{
  "n_layer": 14,
  "d_model": 64,
  "n_head": 2,
  "n_kv_head": 2,
  "head_dim": 32,
  "d_mlp": 256,
  "vocab_size": 8192,
  "activation": "tanh_gelu",
  "norm": "layernorm",
  "norm_place": "pre",
  "norm_eps": 1e-06,
  "positions": "rope",
  "rope_base": 10000.0,
  "rope_fraction": 1.0,
  "qk_norm": false,
  "attn_scale": 0.177,
  "bias": "all",
  "tie_embeddings": true,
  "parallel_block": false,
  "init": "normal",
  "init_std_qkv": 0.0625,
  "init_std_o": 0.0625,
  "init_std_up": 0.0625,
  "init_std_down": 0.0625,
  "optimizer": "ademamix",
  "lr": 0.000962,
  "lr_mult_qkv": 0.7,
  "lr_mult_up": 1.19,
  "beta1": 0.9,
  "lr_head": 0.00762,
  "grad_clip": 0.5,
  "warmup_steps": 221,
  "schedule": "cos",
  "final_lr_fraction": 0.1,
  "batch_tokens": [8192, 16384],
  "seq_len": 512,
  "doc_mask": true,
  "train_tokens": 92980000,
  "steps": 7940,
  "dataset": "wikipedia_en"
}
Each number is 500 + 50 x the weight over its row's rms, rounded and kept within 0 to 999. Layers, rows and columns count from 0. Numbers have three digits each. The size before them is the row's rms in percent of the matrix's.

# up: layer 10 MLP up, 256x64, rms 0.186, rows 229-255, columns 0-63
# down: layer 10 MLP down (transposed), 256x64, rms 0.158, rows 229-255, columns 0-63
up229 097:544544597529525494507523443447455590486530386459413521560496451456589502470493461527437409573560542517514486519488500503526606482545424452511528473502539412428490572486497482464583534435439505
down229 092:569546509515537485522465514428462543440428422523551454563502451490468569456589517444383421516463447499562466542519480494512504578430476433487472601554545436424586563448534506469504522530515554
up230 095:560549505398460436515524524441422442441496496535474438515514512474557409415471485455562442571537487545532554579455435446577521520508490481613463449536496524527501502608503434499557530513556575
down230 090:540430479551578504524527489498504540545473505476524466485509419568576520493522529476524455512550542431545368420489458450398421435473470503456454466539497553496451555414519574485602577419526501
up231 109:540517518528527456606455442471433476478457472464512439512460486473632456551464484632541497589475512530435498431574456517503390513602477459466499550466489454454489499472588551465461511472522553
down231 105:440553431618440474528410532473481562469537470541566436497562528481491530570498514403458498514420453507510527577603530410511457500566572551434493499538431400520549469489494511461550511535486527
up232 094:560433577552495501515459550339417529541552531555385494473469505495563498524535470553526465568460592475486410453506459525510413511506501453501488550519458475590471492542511444537445490549574519
down232 107:465530572519454521441464529495479451415491545381448451516558519418517427457492450452479489516451551607589528520520505542466564590426580500554544508471508468465476511553460548514503440541393560
up233 108:487552566518452490523580499527496547432476420490471471561500520524583415439593431572491587570509502542477465611469505439448471526582447490511574485510495424464482426493552440527409524466516454
down233 104:620504471486489491543509627520490492557451525454501462441590522567443481554453426569440447536525554485416496526433522514528429522524430488467448486521430515549466435445499528566569498488428408
up234 094:473470567515523445562422495431442408463468533600516527485513514434502542469441445503538557606456523587467555593610500492552463530432509473555492519541440503499524500522537429475401464480548443
down234 091:517497534485512445444557516467513494445504578443508531433417472489439530540577608443557379522561476517494440524500486521421556429573580568487460527503491495479583508462435523485494509588400539
up235 095:507528458487477478573529505407459503566529437499475460633492409550527435416489457605435574499421497614475555558467507470535501498501472540495564516506529447468503441469498479611540521519515568
down235 104:538483413525505459626427550560405538554435488458373556503443508523488472499484462462496521453574478445475521489519486523600502492562521612554453417425488488556488434488538485512453444516520494
up236 090:412500464523436526515415571466606481480491459564519485511470503497503548543456549548603574555409501466490526561485409492534428503583510522506576401430462532512484407512503547579457498545538484
down236 092:496530489513588608473470514465501570565510445498568557493495439567514511431386458551405559530481534459448605467584492530539533526464509415528532479456481495445611561422475509505475471512477461
up237 103:488528487530615453530506494424463482471505395494443484454445549485564585487532561519517476409478486499512504555523496466572553499533470499442534442475632535466483515517562415549454534515348517
down237 092:467524417483484527431585511436526413493554502462553528463580478574439471507490473577544488427508546429413535523423456578597546499532496440539469446532476498473579442509471543482532620481530536
up238 112:553513455449515491515538482498441523485587429505504472482519538457578500437560506495525521490509517522505469609488502330505432543460383501480575406497557532576444446482556455528471580456516548
down238 109:567481580420624548561500571486467460502466500526515494466488481529429439529486454500504436540433458546474516582525528458548522532555397430447522501581474520623504485487573467588475442558467487
up239 106:391508453482501494486513452513500544522519363580518434511535562473532550530577479523471526555484535508567563503442535422454382512591418523489525527479454520525514556534479379509434561494500556
down239 108:557522548463533450497560467593481508540567498472478508435573471448489546560540468451481470509544515368503383462505488533527500551405561473511558435499470568600417502464497536558518399471513545
up240 096:530542532364568452437527491463566426474560501477566510535503560410500565503555484611580619495511521504548545504535510458518445497486468481432512456528527505484569488483528500479447400479401462
down240 093:450459540574426478530494553540475597561483504492445484436603533591475505511428460442478515396449514408519476535537432501432484563518537432496489532495460456503419456461539548591487490505585569
up241 112:558474582508514394571536414481515525534551534529443482538390466462550478465501465492571500538563497560526549452495502415461496464462461403532493458535571463479477520515542546495417468422568625
down241 108:605499469460415567556571570586544467514449484377599489573508522526519479476501443479548458553489556442489424428526494441489438497554467498517470455506553556461589529540414539473474516454522526
up242 081:423418550474544480560496463488534434559508486508506481514481522424536468493447522473523457552483562469479583467483569459577446498498507515626512550532505608353529521537539488459502503536427384
down242 094:458559521505528553427583481421525533564522429557510424559556434570424468468528464465509589505341551425508441507504473553488450521465474503453541502485497486507539573505501539549539522472605539
up243 113:463549480417442522584430545496548540462462503511496497555539550353481411552487564531533532510530562516561483500490553442498431553540469465496544479414484523529502449566562510496423550543387429
down243 118:477552519546482574433447476525546555493486447467528554550564420506498487584518537534607522484500525492478495577445580487423518592525467414463471561459405478501464441463476503446506528566362512
up244 115:509481552496478494625450559391444553459496453566511555441438499482561497553512554467593530539561508556454497560447405462523538500657463506479565468457462496474449481507475504531439535508458469
down244 126:505538588544497470495386471480514539517460531476576462492529565477542633516502573424497468519487471509525452493467511544550500450564444515458520554571416497475487445447423429526459374546408511
up245 095:548492445407544513496573428560595513403476402517520499538457443502509486513563499442423534499551507558468442511528518384457475599566459536498592473437446497462499511548564519468494431462448508
down245 095:482467565550494498428535458538502520502470589439553460419531474424558441427454557638515499524457591470501548489464458600521457475515471454506454479515511507528380442539542433548575479494547527
up246 090:546524469457437498543457576513496467516553490527475478594452522520505519514422581478582510519692480457436531488561530470452507421544425526508522544506401508455518537470505490532608483471463550
down246 084:442508514468483442510502470497526509529432535497529519486556518445505466388594461574510494465447374538507421541508549559474433530584591386458487534514612525539551493445477499466470553460573479
up247 103:544562542470490427554460495375492528538527446567543515494472416508524466554486535541575499478458486545495492525530430419560571515565404467493613465427460538586468530496496501463548497470439605
down247 109:491451491488538462411426474538614473471488479552453453495515519450473510501525579504464458439580488454598595513414499515553520559470509504414569554511499399479498501532583491560404589496525469
up248 084:505509443527468433461402472497426474469534444546504543534463484445644578483497458578566509504486490504578483551491463418410524588504547571471484585481539465441517486553502513562417490570462459
down248 076:419570520456537494568506506419459500570515501464515492546613563475428418545407520492553447511535438605487450444578485486529440523510631441506533502505535504496534514520445582498548531463519436
up249 106:519598514484449472505458423385446580510539440526501509415500479543570505519532514454453526531515580573503485488401433458457453435485449468580525598489530442527542443567524522517556592485488551
down249 103:447448498529412495451442567544500465470563469533462513509480574519433423483474482424547499472515495561489614501562539476476564574467424461547604539543445515516392541560534556572509505436513429
up250 096:567373558432493499511558443455540536477522418539475559460440416515612563490523582469455435527418509550522555546606463485462516549488532444508554485492558475519490594494481428471464525521521477
down250 090:534427526527514444460463515475474455483475575542531484527552560581463452500438544497407540545540470485574553431507596440456474603505379546515416506530520470475458498566468583530482526396457490
up251 101:518479465441540447502434468349434504527413466389492501502512492512629489522455480489661465581540566487521492464504487461513487461490518479546589539528501525480527422530501457548514510551474526
down251 113:455550479467462618558476487495456492548444500510580482410486445528499447399466529513404581518527469480493496546519554365489502469552499500556539491592509460556416518485490520438441500514595571
up252 078:422473420498545557559507483434523424442506498522454490625508472499542507432503569504530544584554440576499529494450491387496508561565481462473520430456453464459444515492551537490476457583608558
down252 084:556504461518410469449527498478515525516508574514596475473438471441454531482534532523513449487411549456502525571544491670509501438474394502486431573524491549550467410480480552492584572517488462
up253 104:563514552537502477505527524468452505459434439451450455471532573422577409455524616469517479556617556553532525533471508432456510530530515521587448515466523485436497426511512559521424576417515432
down253 104:505422469577521519515531547521516489490514422526535515525513469553542431534549534379512522509593497445536473472444407539433475520401561509520519411517591473535522377457568506485475609468502481
up254 092:543506508477552475472564491512507511460447510482498452577444594506552423424500474481553495634533543539565483485462512522552589446560452500517443400467546491548490442449603535575423526478434449
down254 085:488452433508551586535621556512556494543588500462519553550525464531464527569518502582542507406480475480412535493494442418544524540448490493454439477383540472587432479479542505552442465457515453
up255 117:528512487398475475521473510495492450468435388557490440520483541478545457473550600475526531500577536568580494507432524456419512510477452451518559488474451415436522543567569489481473612450613497
down255 100:437504643539580516501436463480491513552518543448455466419474490452518513493421477582510472476501596504448558573529461542550411509539456506578430474572448537555376492493486510534436531491472503